config = dict(
    d_mlp=1536,
    activation='tanh_gelu',
    positions='learned',
    init_std_o=0.0034,
    beta1=0.95,
    final_lr_fraction=0.0,
)
Each number is 128 + 32 x the weight over its row's rms, rounded and kept within 0 to 255. Layers, rows and columns count from 0. Numbers have three digits each. The size before them is the row's rms in percent of the matrix's.

# layer 3 MLP down (transposed), 1536x384, rms 0.168, rows 894-943, columns 128-191
099:163146157066142169146140099132113133104093139147121098165178198073152163151164126095119131125108168184170089159149156121144162128071212069107104151126147113139114082123142153125131137101130086
089:169129118104127095116086103106107139115147130113146161123084084105076031131097101191213131115145119140177098107146152132083145113091157110127150109123150212118074121126155079109121139138129084
106:110094080104093136084103127137107060132156152102145128126106114119102107123117143144114159158107109122084087089137153085086113190161109099086099131158094174107153107169083129094187135125153098
104:094110086140117176024165101111089081108143148122105086102149103170090167096167166146132144144110117136189163064135172126086133140093107118157127138098094132181086171142135145107136070116106133
092:087093117183142129093150165078117136050145069167125124099093118079124109105133168114120099217139134116167128143104125127131157087121150039164109086178171089182137131159175114116155139196150159
116:084121140120145152133095103137073146138146138145147122060142164152089129158094133139164159127121137116110119107088125104149116080173128126132109174092103157097143111112154152060133192129134164
087:083155129120159108061148121090140149108164178156125094117190100133077076191120150133106125166195118158126120124162103155138112100156177089129118143174041177168131164136113136118120110099118118
092:134107158100075103160130111135088107120064113169130115119119131130082113108144077068144043121102129129197171111128111101136116084082146092159094179168146123147237175094099081149144144163158125
088:156124138068178087179174131166202146118132097136148123154088099103158108129161130121174116136096126137110087140147107091098155143119154123122144114113128166107116123073153106126099116120090139
104:189097091119117134077163143111150175144101083156088096082041145148092209108120119066125169133135169135137137167106144151055095138116067106117102121162170089128104138127196080173126157126123157
089:085108097156178169131094111089131009137124110113169130129135092052111107154076149089092122205200178115126128152161086118152136131153150113142118198136066109125139129183111098148179176161088103
095:150129129141103154153166135123126116132101133154071115107118169094135155126122096100172101148149129059162127192142057111155109139157114162116122123178111108095097120155165145118115090145137134
101:144115131130127085131188131131135151122144128109126055124189098164089124137112109223138102172142106124107113132103154122144078134180115123078082123184072186122097140115155156126113157111092130
090:149150116122179062058088061099103066170105143120150096050122102115156080169144060105157112120140155191175153136123129151116162109173150132111142126128093141128251105165142162106119119139124123
097:131129136143144101119124131142111130166164145186063113168140190134088116102107100129146147198168060074169118078091105159135149159161108146144087114104130111135109122141135132112195126153102131
097:177089122114160139150132113086118110056095195145131171125121115131089116148103093141170140144139105143157169149108110158191124119160159165085154067110151152200154112157127131125085072092126170
099:104100143159085126130172121133090104156135098096107104150136118127109125058165064148135160134131128152137092137095185125129139124146173173171151182153093102154109074103188121169049164119160179
113:096126142166092123148116143110126122150100150192064148119164076133053128094116141106165129169129085130139099149088203087121130110131087070109146147120056110082124085129122153138160093090095159
102:067193092132160111132134078082127122115146145146102122161097112109071114138155140147171144151110178054188195153107110064098155163107160201149078101074144178156096121131131153184084142092105113
091:109122116100136111080118139087168093141142121111115175094131161210056132133149134081130211172134131128135160129149109144075120156138141163139089097132149170083101166182110105110171100133155143
100:142165115129160142094145200171096162117132076188107114076109104089127098127110140096100104160159127149177084176122089149136140105153077120132120164124126076123146128138178177110122133134172131
111:082140084105130169124092077123100153125091159120127138117069075149059103115092156146115195137122156116006122131091180130152116161157139099118127121193145079095153176106159135119167090085158106
091:077118143116198120209135132146110156137109147097168131143146120096141137125159101166129077133108135094115160140078122064146151154128121137129072066073158138116168125121123123141133064169165128
099:145091112123126185162095106139136180054148115093111126182127117139147119074127164157213124132014070130173114092187118190100136111108100079177100102070071161128143159160078081092108102128085133
115:132109126117135083147094168140117100118175130106200124141130105182134099107171144115122100189100115118156106100099060167126126142148129143117133145137131096080134133138128128122152164113140131
100:095148176110127146084107133112120143188147099139119119105121116102213092162159164161064156120104112159128060116132120159164153133092133119127142141111169107088110141075133157120107102107114107
106:142137130140120150150142128103051085153114115176127072085106129089131135132112088075077113154161144142067210094133134074158120107192135116143114140161107113123135108098075097111094151101084134
107:135146160122109204210173089117112156077149138109152157123171091148097090063132142139153132160123129027110124156127103162130063169147098144118167090163134140087135147061127105118134125097099119
106:136127149189134121084172098091163140115157163119089121055155095135143081124138139186129145091058098150123164146136128079136101074115158106051125093041122171101097169052094105146157091087116139
092:135159113142160111184142071216113085161151098084171120029161094105093177119149170144172162119156115099129129155121103167159135126102125191115108153107134128119087203102102128151104189144118150
107:097163119167142131138179106112090142145119132138097135083146137125156140105115120169158112151132129117111125172139079134109146089082142102132160084123143154046157149087141063122150101180140157
102:126152132173143170148097161126120112119132131157139045122146142110122162119096129145110127075041140116101148169135184126109069165122089190130120123173164063156091132129185133113110138128189160
104:143094142131103129101110151119160175088138133133145132126120181185119100097098074064104138097107063165136118118087102138178126139209099133078129152108123165154143107167100152147156163156138076
109:052095091171107144143136075187135144098135165107108099095150167117110155159084146116092150094175166089133137118095090087117095108120095124146129109108156114076099125114140089159098097182130091
101:114139131085146108130077111127128195088158148168116130147026126186145135147137123090122148097075117085140082171171106157086132101113105121103144089095127152124102157186122186146138169181115118
113:098110112128142119087149115068112189081144146148192136109116082130123152091135143106127111080153160109145043071081189130132134110136167091137091161139138147019131130103120063127114155119131131
107:139118141083137101159153163123139114183145104126117099128126195124114122081139145116125114163143167113172163119106144143116153087102115069128140155137151045106114163119120054102129118141150158
093:107132150164132119163089099132095136096099151091133103175132127188057133097086130148109100129116112082173089100130112146133073106112067088154152110085163105106162110112121090088137196078136187
090:091110138150152124107106051181123145116105176132178133130148098138091097143121126141070124138201125137098043143107134067168160138152128187158134097172220110200180120146107158090181107139124085
085:100116125109143153088140108143144157154064107199088160142134182083065145116139103090143120180106124150181120075111098099103118141148124056137106104100120162065125169171087095166113074081128097
099:161092172105130141146170141179119135137140147134144124128103153145145054136144140138122083125175166136157193174137126096170140118134136120126097145095099144090135105147138097141153078110140078
100:134032059156052125159149099158157119129143192160139076108109181148078098129126107120170111122097123166152213121101120093048091128103120175129095102109111171095155086104181101117146165101125087
089:114116091091064081175129180136106161040094088107120102139140102136114118120192123124173115104129121097171098163127170148138110159161137188128062163178128141152152147157106136107145117085151184
091:185100123106181129074112135100179095102111157112107067161120178182180145119153124144136121116158126130189186102138087133119152144097143118104104086083171145115099185104074110128104087117079098
108:189123081082128198140160121132160143108121115077126091079118119108127112157057106183130103111025063179176177110078148104109071105070121061130113146142108142136110106090072105160064119112132090
093:153176118094120051136116084185136051138141153100180155099167109164082117128152120118095113132065142149144105190069143140139151088121091160173070128112099129131140106174112091119121106169081137
109:138145134130168097106125085099187145148147072092119201047123151172171066143162077159138139121096151099147129090124075109103106137103096084112158133099088110056112083125100095104118125130090096
094:083143161126114100105124113135119130130121154192157179112129060121178104135135082133114171112098080130123086139171119098040106069107098075120150103128105149141077125135151061183105127110145122
098:100110128096104124168134082129140114095154141120168105115095162121114117108083148086135127130105161122103133126128107165095069126123157070125099146089110193102136167062148079191136099124132192
103:110171155095148160171151146111066140068102125126131112132169128085114145120151107156110141162158164148150110123096163146160143129067109067166122082107133085121120120105053134116183086153173134
# layer 3 MLP up, 1536x384, rms 0.185, rows 895-944, columns 128-191
096:168131127095131141180122117126100129087095107116169132091081147106162129214122162113098184106191131153078117219081118119097142121096074142101124159119127127163151094129058133143139126125135159
103:037148151113135105119090121148158126069140111119088118056156140099123124137113187159073236144105157112086124132166109182158090180102144179114191141116089128162135128116129111140124163086095121
108:088103150099110115116226094092084100158155148109130132144106131094156097157116105170100147136069091115159123097144152105110137092124103111104178055105122119069163149083127139080155145166088200
100:167055045137097141132114137181109137105162126113146177102116093126104125077176161166125113138132150097186081134140105136149205125150126103088123112101146087180104131137188161093110125143090131
111:096156144161129115160144131138116115041123123141138083165148090127138164092147109091124087037125143177157156163131157124122160183118131115050148126183176124135115091153127103112139120058132139
102:106090107157096124206092172212178124095086142126138159124100106120102075172080167139108131051144130119168118173121117116132115155194126145196122148108118111076111108048142190174103150145089087
093:137088157105143127143108173160148171131165177166192067136141174185147180140147118109073190122103108097179204138104112139142117121160102122116149109059149110154128104181119109163131144133149143
089:114178113147088178194091138065078135148121145103102091088115104100165170107130138169131039145068086072072118114129152167127102094086166142137141198123087109134100122097107174124119123124106073
106:094118102128112129188116109145134113112145124086122181131100117136140125061114146131129164131140158101045162153143100171151141064129136126115081080207060141115127151147129198146060166145165134
098:173099146104116105128119140118124151111160108159093066055148144138092145141133132056166094120115109149099143206098116166084135130143202096094081113159147146128163111174144152107121176113120143
106:115140086092149131078118113191104142118170147136125100096180139130174160112105115109100083133143085100165125141115069131127134163084116160082112128110192090124128141138131089118171131140142156
104:096110110157119145154146116131086167134138099127075166116149163138131080172141135107134177119132103215137120129195117119136176144132063139101115162093177141183180104114153140116184100150096109
091:151133171136082180192139116150131164149100159130074150142071072147121148087167194121122136153145115067061093158085188143150085131146035093142121147159161096108095130100113149135092135088064128
098:132125155142148108086137115170128107126100072161157126145145109136106146190146114179110145141110156173101152118106104153074135158144080083124071101159149169120154088146118172113130150161086133
094:107123089155102190111114134117177142110092208201137073166141146172109107124072094161144139096129091163073128105140186147089169117091143133117119064136109151072123133117108104109079137111115120
097:144094174166127142153084141086166160099056125145168156100099175052110125104128100145094079156142164126166105129147163130112113146124214153023110129120114069199109164084182158094088157090124128
103:111133176107141159187180093133129101163123053148134114155055142154107093118210127154127146076124127089126135079086108162144114089163149136093156175094148104101106073164115155090131083123159142
104:111146159078096146139144153089098130190125111136141108124129098096160135168135162113145136117138137089065111112089116180121112125130131096182122171112163104092089137151163129066158137141087153
093:085143150158149124161123109169149137138082104133126112173108122195158221130101094150141058107147071131120125090087121116156118148137135116151123132162101098141122143113130117177030109147139092
099:172179086141110124120109129092088114121230168157156170122095190153099142126111186117096131069177161139140127160094131102073150106162196123135118131096107137115082152093088073130074127163125164
110:135060100150157110080167110092172105138137085173091092097141128134115111125099130108098117149137195074126105099119133111146132150180129144176180172172128122199122102163186107098083135081146152
098:181099143111107140105128164144133133180097140151151123168173128127123136126161217086110167133200225099107120137067129116141163130105111092184140214141140106139106122132132177112127178131110122
100:106085160186158138048118148142161116095107168060143131190138114090122108082133164118155103138114140153091161132127161148121129129149057056160115153136149156124106130161100126101133108157145139
115:124162067090074162098116146102106121129056129145135138132107137136130095101119160064117168173085157092136066096121131159146093152072109137113175170061159124121193100067085183153136124120161125
095:160125107163128102097114103163091083069117191105128126107128138113104094126109124180110120145132113133066183100083134127089094108178137155204183071172076142163144102119097128150147079112154142
109:102173100192126104126156112143150130137132122163132127106115110089131161193122150058089120129124074118159225149144146075133111180131155168160105109128099119164131141150109093094141136162108139
103:143175180193112145154111156163113091125158183141099068126104130128184066129164102163114099150123115102093085095106140112134138127125083097111107219204144141091158167112149132111141100120180120
098:132136126155110097149124086210158159132206189155087138131135085151162167127096117062130114082134152098081103128125105085188187103103099148153120122111108143164157141132110122125166080129109123
095:117119097160055105110118131136161120117138142139106155117142193137140087029090116148112172122093154109115156106156128113123103083131079181208153160124177131145167090116140169105161158132136177
105:086073121088180139139189145166129159158151178149134110144182131175105162089169127153135144157137127126145105132137118113117139109148117120129090098128123120156164098166157088085106105180158144
100:076136141134086059101143157164094096141130080094127189187095113155104128131122163137166114151166118167120155172150180110145154131143112117146154136147104170149100132136158111135149136160131123
106:120178189097150142160104167192142141079124130150172152102142143136162138119104168125088125128132096117123141116091135136129059132122117140127109063114166061101141111119151170149101167071142088
103:189131057124123100079106163076142125130069113111146103126071179122116103124105145078119137105149158134158174168125100090128127137135127101202154084160118063139215154133130116137086109115142124
102:093156149116140125112144165174168122119068166124123150144142190125125135134089142065126120110144112138117116105179133086104105157165094133141062170127156134162114121103121106097105091154038091
108:157163140132104130127143221141162174137141125106137201078144127090171127136119094100128164116158130129101150095113133172138072089153122127110119147143118123194103205107137146123094106187138091
102:195081132145162155103110044067117153155143152085073090078086144091136116152137116128128135130140132157090141166136110161149140120130122161132126106202081092099139141169173138093186100099059126
094:141180141113118121129147113175158107165117115125146114169083085122136121159100177176151190118178141136074121190103107113139180128104106098111111148153129128126116074177086099153142114150140065
102:117129101143164101103083116089170093120112186191172153102188185122142094104096143116125151159111133070133149127159131127115071115131133112048127139155144150133105159162135099148071127160153131
080:171127118165178194112143120170171175087107175142116173102119127081090139095137146194137172148120128149082144106127118113108122142145117140194184090190081177078096085125139174129223179164126155
096:113059115113203135176111143083104144080108099083099123113102136117096125137153112121072081129084070119097127058141147179115091159067115146148139104124124111135122125139148117114072191124165115
096:060162150081130130129156123121166126143139164104142097207137143155136154168107125187144197113105147127105078135186106185162162112082117186151120100143129066100105187127096119151120126133150154
094:161168161129128119124086139137128162086046089195090168101156151110121100162167111109133138140152163114187187202152090132110204104111140101139122125110092129165117130078155131142178189096084123
090:132186170125106078063117143171118107134057164127133160115060140095131104114153150103164126134178105084105094062089174195147174115093097155154123158203162120144136096166166153152184118146083117
104:101132098190098101174095151194109110115109129111122173105135122146167167082107155167029130080134089184083171118114146144067117129149122144114154147158165089150142091144122132150136128088222198
103:093166188109117147085109143163121173134121142204126089117144138149086183149059078132134132102124164131126104133101113149142115108066149198147126117154129148180155113124105113089145109107125103
112:150110130114177100141122129124099158171151146114113138105091147114040090107077162144074084092145100075128042107171133126141181145152142088167092089172109160168152179061146098064095173118173143
093:169112159126142067092107100095144114209109103138116116135123136107120115122162131121196090095133100152126132120112163142114085120085154080175147111145131134099110144088091152096111091139148135
093:215097168143187158090046161114089170091137127088159093060118146147147130114108069096108118096134155161199117144145139143122160102131158130102144162158102070180092126146146143127120087178148134
103:112116139157085124072101126137225161153131159175131177131109129157122141087054104166158099108077117120138089161085125174130125185153100186095117080146152177117101157098165114128106157115132076
093:091104076093075132094170101148075137076128115094175083104114108159140174126142136132115136115177122132125140153153161186149093217086088114199097129136137111153087113125101158080075143045162109